python train.py --num_attention_heads=3 --init_std_up=0.0636 --max_steps=6734 --dataset="wikipedia_en"
Each number is 50 + 10 x the weight over its row's rms, rounded and kept within 0 to 99. Layers, rows and columns count from 0. The size before them is the row's rms in percent of the matrix's.

# layer 6 MLP down (transposed), 1152x192, rms 0.0875, rows 992-1017, columns 128-191
068:51 57 44 37 46 47 60 60 37 35 66 45 41 65 35 64 53 86 35 54 59 64 38 61 50 49 49 56 48 40 43 50 49 40 61 50 68 47 69 59 61 59 42 67 54 44 50 50 62 51 56 43 54 59 52 45 56 60 65 53 51 51 44 73
179:49 43 47 43 40 47 54 28 54 51 58 24 50 49 38 65 49 71 57 54 69 49 67 53 57 57 42 71 58 32 46 49 52 54 28 46 50 55 42 62 48 41 51 44 47 51 56 67 56 62 69 52 52 52 48 44 56 50 62 50 44 50 39 45
108:47 38 42 54 36 37 45 36 34 57 48 43 49 43 45 42 50 48 55 36 71 47 66 61 57 43 42 42 46 54 55 40 47 41 65 32 50 39 72 48 51 42 46 60 41 38 43 48 59 47 35 56 42 67 56 58 38 57 62 51 54 35 40 59
096:53 56 51 31 52 48 62 55 37 38 62 44 49 59 44 67 56 84 52 43 53 58 52 60 52 54 47 52 45 38 48 53 47 33 55 53 60 55 58 63 47 49 50 61 51 41 50 51 64 43 43 40 54 60 41 44 53 66 56 49 43 50 40 64
100:52 82 52 29 49 53 60 69 47 30 58 36 39 46 32 64 63 69 38 43 66 60 50 54 55 56 51 57 44 35 43 46 52 37 54 41 68 50 55 59 51 52 50 59 59 47 60 48 76 51 40 28 57 47 45 42 59 54 60 45 45 49 50 60
081:54 62 42 31 36 55 52 55 42 32 58 52 47 58 40 70 57 72 38 43 72 67 44 60 56 64 49 55 47 39 43 49 47 33 56 50 66 52 64 58 51 39 47 63 50 40 53 48 69 50 52 27 57 59 45 48 59 61 61 49 41 56 46 64
055:56 53 61 41 66 61 39 58 55 44 66 40 38 49 47 56 49 56 43 45 48 57 47 47 41 55 42 44 44 41 78 67 46 49 63 46 56 56 26 46 47 53 25 50 43 51 74 43 53 49 53 67 55 55 91 58 61 55 52 44 53 46 39 48
094:49 34 63 37 66 48 62 76 42 58 50 33 60 65 51 59 44 57 35 50 47 36 57 49 27 40 45 69 58 54 60 49 51 60 40 63 44 58 57 53 45 65 41 59 24 49 52 38 59 49 55 46 45 35 68 62 43 52 47 50 41 41 42 51
109:44 50 49 50 53 34 30 61 41 57 34 54 54 61 36 66 49 45 44 49 71 42 56 49 48 50 37 49 51 64 57 50 49 52 45 41 48 68 51 42 51 57 69 39 58 56 37 56 41 46 43 44 59 42 66 43 44 42 55 58 33 51 89 52
061:50 60 43 31 54 63 57 49 44 39 53 53 64 55 34 62 45 82 47 44 51 63 44 51 50 45 50 49 46 37 65 49 50 38 57 45 61 35 56 46 48 56 47 60 46 29 56 42 50 45 54 54 46 57 69 44 53 62 61 46 64 41 34 58
112:57 55 40 30 55 55 53 47 44 46 58 49 53 58 43 72 62 82 41 49 74 68 50 52 61 56 42 53 53 44 45 49 43 32 48 46 50 55 58 62 44 51 45 56 58 30 51 56 55 45 55 27 63 72 44 40 61 61 64 47 43 55 47 69
093:59 54 50 36 52 58 62 47 37 39 58 64 39 62 35 75 58 65 41 51 48 65 34 54 50 61 49 44 39 33 51 44 42 40 52 53 62 49 67 61 53 52 38 62 34 39 47 56 67 55 44 42 55 56 58 48 58 74 60 62 46 57 40 73
134:52 73 53 51 46 57 26 38 66 40 73 49 63 27 57 53 44 50 41 42 60 53 47 54 34 55 53 46 28 46 56 52 51 54 38 47 50 56 67 72 56 41 51 38 31 68 45 55 58 60 67 58 47 52 57 50 69 34 58 62 70 65 56 31
106:42 49 60 49 47 51 65 68 42 59 46 30 58 51 47 56 69 54 57 52 38 52 69 58 37 49 51 60 59 47 54 42 59 48 48 62 54 65 48 59 56 52 44 49 43 50 40 45 56 48 40 30 48 53 52 48 59 41 57 43 48 53 61 29
094:41 62 58 41 50 41 48 47 32 49 51 79 57 56 44 85 45 58 43 53 61 54 62 47 34 45 43 34 43 48 44 62 61 40 64 60 52 50 60 30 41 34 62 65 52 43 41 54 68 51 49 40 57 55 55 45 51 62 65 49 45 72 52 55
059:59 73 47 35 48 60 51 48 44 39 64 45 44 68 42 58 53 78 36 57 43 62 32 53 51 56 47 50 50 30 62 44 39 33 53 42 59 44 47 59 61 45 28 59 53 40 42 47 65 52 70 50 61 58 74 53 56 54 55 47 63 53 31 59
062:40 48 50 37 53 57 33 57 38 39 58 55 54 50 54 50 59 67 36 33 77 54 38 51 59 55 60 49 58 43 54 48 57 46 58 38 50 56 42 58 62 63 57 50 48 42 44 48 39 48 65 36 52 58 75 58 54 61 70 41 56 63 35 59
103:45 73 44 31 48 48 51 62 46 47 64 34 36 56 37 60 55 79 42 43 51 54 40 67 51 53 47 55 64 42 45 47 44 47 60 53 66 53 52 57 58 55 49 55 50 54 44 45 66 63 52 37 68 56 53 37 59 62 52 54 58 52 48 72
071:46 30 56 66 46 60 55 48 49 56 50 64 54 51 47 51 68 49 43 52 67 43 40 44 43 48 50 47 66 31 79 66 46 46 52 55 45 44 49 46 58 51 39 39 45 42 62 48 36 49 44 62 29 61 85 54 40 49 44 40 49 43 38 40
126:54 69 57 46 52 47 57 40 38 44 58 45 47 33 31 50 35 43 39 56 56 69 53 58 40 42 45 67 48 61 66 62 37 58 37 64 45 61 67 45 51 46 45 67 57 46 59 57 48 37 68 38 60 62 69 43 56 65 58 51 54 44 55 71
091:53 69 50 27 38 52 55 56 38 36 63 42 44 54 41 74 62 74 45 45 62 74 42 58 48 56 46 52 43 31 47 58 48 40 60 44 70 44 76 64 55 49 44 71 53 31 56 56 66 49 45 31 57 58 47 44 58 61 61 48 53 58 41 67
077:57 63 51 28 52 42 53 44 36 32 64 47 34 67 37 67 55 78 45 52 53 61 53 61 45 57 48 57 54 40 43 56 45 38 56 68 69 50 81 41 49 57 46 63 58 46 48 49 67 49 51 37 52 59 42 48 48 56 63 52 56 57 52 70
138:47 60 60 45 42 55 42 60 48 52 71 50 59 40 57 36 32 49 61 41 05 48 41 51 63 33 51 45 42 61 47 48 58 51 71 79 62 54 48 44 50 47 54 49 51 58 54 44 52 44 45 40 48 43 53 43 55 49 52 49 40 57 30 52
091:60 50 49 26 50 50 56 53 42 36 57 55 40 57 50 74 55 67 53 42 57 62 52 56 61 57 47 53 49 29 54 51 47 27 53 52 55 56 71 55 44 57 46 62 48 45 63 49 64 51 41 37 52 68 46 45 51 63 58 49 43 50 43 73
124:59 60 42 33 51 50 51 43 44 61 44 54 51 61 36 54 54 68 31 44 53 75 51 59 55 39 41 45 50 45 64 49 44 59 52 44 41 45 57 60 58 53 44 57 34 34 44 49 35 47 39 41 48 60 67 57 50 57 63 49 59 50 43 58
090:58 58 52 41 50 45 58 49 33 45 64 47 51 63 40 60 56 65 40 46 42 61 46 55 47 50 53 55 35 35 53 54 53 40 54 55 61 46 69 52 54 43 51 61 58 39 57 48 71 45 57 46 50 55 43 50 52 56 58 49 65 48 48 60
# layer 6 MLP up, 1152x192, rms 0.157, rows 993-1017, columns 128-191
156:40 47 40 35 45 48 66 35 48 60 41 59 33 47 49 74 71 73 52 38 59 74 42 61 46 47 53 65 59 41 59 59 59 53 41 46 52 42 40 58 46 45 52 56 50 48 56 40 56 35 64 53 44 69 59 53 55 45 58 49 66 39 51 48
146:40 40 45 49 62 44 73 60 51 47 41 47 52 52 54 49 53 49 49 48 69 50 59 53 42 35 50 60 56 46 62 17 63 52 58 45 50 44 40 45 45 54 53 61 54 34 47 45 59 35 50 55 42 51 56 52 60 40 50 21 50 32 56 53
090:52 50 46 24 44 43 53 40 32 40 55 48 37 52 31 55 53 66 53 47 40 56 53 40 40 52 42 51 43 45 62 53 50 39 45 52 49 44 64 53 42 52 46 53 47 37 58 50 49 39 41 37 47 56 65 41 57 53 67 42 50 49 45 64
088:44 62 49 36 48 33 61 52 42 41 49 50 48 53 29 61 60 54 50 50 45 53 52 45 42 44 38 58 55 43 69 42 53 36 48 53 49 52 59 56 42 45 48 42 36 30 62 43 55 42 35 29 57 50 65 50 58 59 59 46 62 49 53 63
078:45 57 49 27 39 45 52 44 44 37 56 49 45 52 26 64 54 64 46 47 45 53 42 49 39 54 34 53 50 38 75 40 51 37 53 53 56 47 56 53 39 48 48 58 37 44 56 48 57 41 38 31 52 60 73 45 58 54 64 48 46 50 46 52
087:46 40 49 49 42 58 66 40 57 31 68 39 43 54 53 68 56 61 51 51 56 41 58 56 42 35 50 60 40 15 49 50 67 34 43 49 57 57 55 57 45 57 58 74 22 53 62 40 69 50 49 66 53 40 54 41 63 41 71 54 63 56 48 57
141:58 44 62 23 46 35 56 73 38 46 34 51 55 47 48 59 50 38 56 41 45 66 54 39 29 41 56 67 61 65 56 51 53 32 48 49 72 40 45 46 43 35 46 53 39 24 63 57 64 40 36 32 43 38 56 53 64 80 52 45 58 43 41 57
084:52 42 58 47 60 62 58 50 54 42 63 32 45 32 62 33 59 54 54 42 31 71 46 54 54 49 70 53 47 42 51 60 56 47 50 50 57 31 56 52 50 39 62 68 44 51 58 37 51 48 53 55 52 61 50 45 56 54 52 46 58 48 14 45
082:47 48 41 45 45 54 56 45 38 42 52 48 38 54 38 54 52 58 45 44 40 70 53 51 35 67 40 50 36 38 70 55 51 37 53 49 56 45 48 54 42 47 45 63 42 39 45 41 57 35 49 43 51 53 72 53 60 41 67 56 52 35 45 50
093:46 49 49 42 52 52 55 47 36 27 63 51 44 49 41 54 54 69 50 46 51 48 58 38 40 58 34 48 56 51 63 43 50 34 50 64 47 41 54 60 46 60 52 55 43 32 53 59 52 42 30 36 52 60 66 43 59 49 65 40 37 47 36 54
074:47 46 50 40 61 48 52 42 35 30 62 65 45 59 25 64 56 62 43 52 39 63 36 47 40 62 46 47 57 39 70 47 34 43 46 58 49 55 58 54 34 62 49 47 43 40 51 55 57 41 33 47 52 57 73 44 54 53 68 54 52 43 36 50
148:48 38 52 52 64 46 69 43 40 63 56 65 52 52 54 43 74 62 40 50 47 55 64 56 49 55 49 48 58 57 53 56 52 48 42 63 51 51 55 45 34 58 43 48 46 30 64 45 36 45 45 53 43 67 57 43 50 59 57 31 53 31 57 65
139:41 60 52 49 48 29 47 36 56 40 44 54 42 49 57 48 56 59 56 52 51 39 53 81 34 29 53 56 40 37 51 58 57 39 46 54 53 51 72 46 49 52 55 52 47 44 50 45 57 37 35 48 67 55 55 52 65 59 62 55 45 54 59 52
111:39 31 55 43 30 33 58 47 30 41 49 50 55 53 38 75 37 56 36 67 51 46 57 60 35 52 38 53 46 45 60 46 59 44 81 62 51 50 56 42 36 61 59 61 58 35 38 47 71 46 32 32 64 58 62 34 52 48 78 55 33 53 69 49
070:47 47 47 53 44 46 48 38 37 36 62 39 50 62 24 55 45 61 51 42 39 55 46 44 33 51 39 50 38 27 74 44 41 40 52 51 56 56 47 59 44 40 37 57 57 36 39 45 47 35 53 42 56 52 74 51 49 50 65 45 59 41 39 55
083:28 62 54 46 60 56 44 44 31 48 65 44 42 49 31 51 52 50 47 48 40 55 52 66 31 53 22 38 53 34 67 37 51 51 60 62 48 44 60 60 44 62 47 58 40 42 53 46 56 39 49 39 59 50 69 49 47 62 65 42 49 50 46 48
094:51 58 47 49 50 33 50 58 32 50 48 48 46 57 39 58 48 75 42 54 44 53 57 38 48 53 39 51 48 29 63 50 63 39 70 54 41 52 61 57 49 48 50 53 41 30 61 40 58 35 50 29 52 51 68 50 54 63 59 43 42 43 55 60
096:56 71 52 45 39 38 45 44 51 59 47 30 52 53 50 54 46 42 60 55 45 42 50 48 55 51 49 51 47 54 54 34 72 40 66 65 54 51 56 68 47 44 52 41 43 48 38 55 56 44 54 38 51 33 48 47 55 63 54 60 63 58 53 60
108:51 45 47 54 49 43 67 44 39 43 51 58 46 52 45 66 42 50 49 60 46 56 57 39 39 45 44 63 41 43 70 40 57 38 54 39 61 48 50 51 36 54 56 51 48 15 48 48 58 28 46 40 63 45 60 42 55 45 68 46 47 46 44 43
075:45 57 46 32 43 44 63 37 42 43 63 42 46 51 33 61 59 63 42 46 47 60 35 50 40 53 31 54 51 43 70 55 41 42 46 51 52 46 59 56 51 49 49 58 45 44 56 49 61 45 45 35 48 59 77 47 57 60 66 45 52 49 44 58
089:48 45 43 29 35 35 56 43 34 37 58 55 44 61 31 57 60 54 41 47 50 55 47 50 33 57 41 51 45 35 65 53 45 35 54 69 56 46 70 48 45 48 45 59 41 36 53 52 49 38 45 45 48 48 68 47 47 51 65 45 67 41 55 64
140:38 54 39 42 22 38 49 36 48 42 68 47 51 54 51 53 46 57 38 51 41 52 58 72 51 53 40 42 50 62 60 49 59 41 61 57 67 50 64 49 48 63 58 46 52 36 54 37 40 47 50 55 51 71 56 35 68 61 57 56 38 31 68 53
091:57 43 42 29 40 38 45 37 46 43 58 50 40 63 34 57 50 56 45 40 45 53 56 34 35 67 41 49 46 38 68 48 48 37 47 64 49 54 61 54 40 57 47 51 45 42 59 49 50 38 34 40 52 65 64 43 55 57 63 46 52 39 45 59
088:50 51 43 43 39 46 54 46 40 55 55 48 31 44 29 51 62 65 45 48 45 56 56 45 42 58 32 56 55 29 69 48 49 61 35 35 38 54 51 67 47 47 51 56 52 50 54 49 46 39 51 49 56 50 71 62 39 47 66 48 69 42 48 62
085:54 52 39 43 46 43 57 42 32 52 59 50 52 58 32 48 59 50 41 45 38 52 42 45 30 51 48 48 28 44 69 53 45 46 52 57 53 47 60 51 46 42 45 56 54 41 56 45 61 39 46 48 45 53 64 53 56 55 61 43 72 36 53 52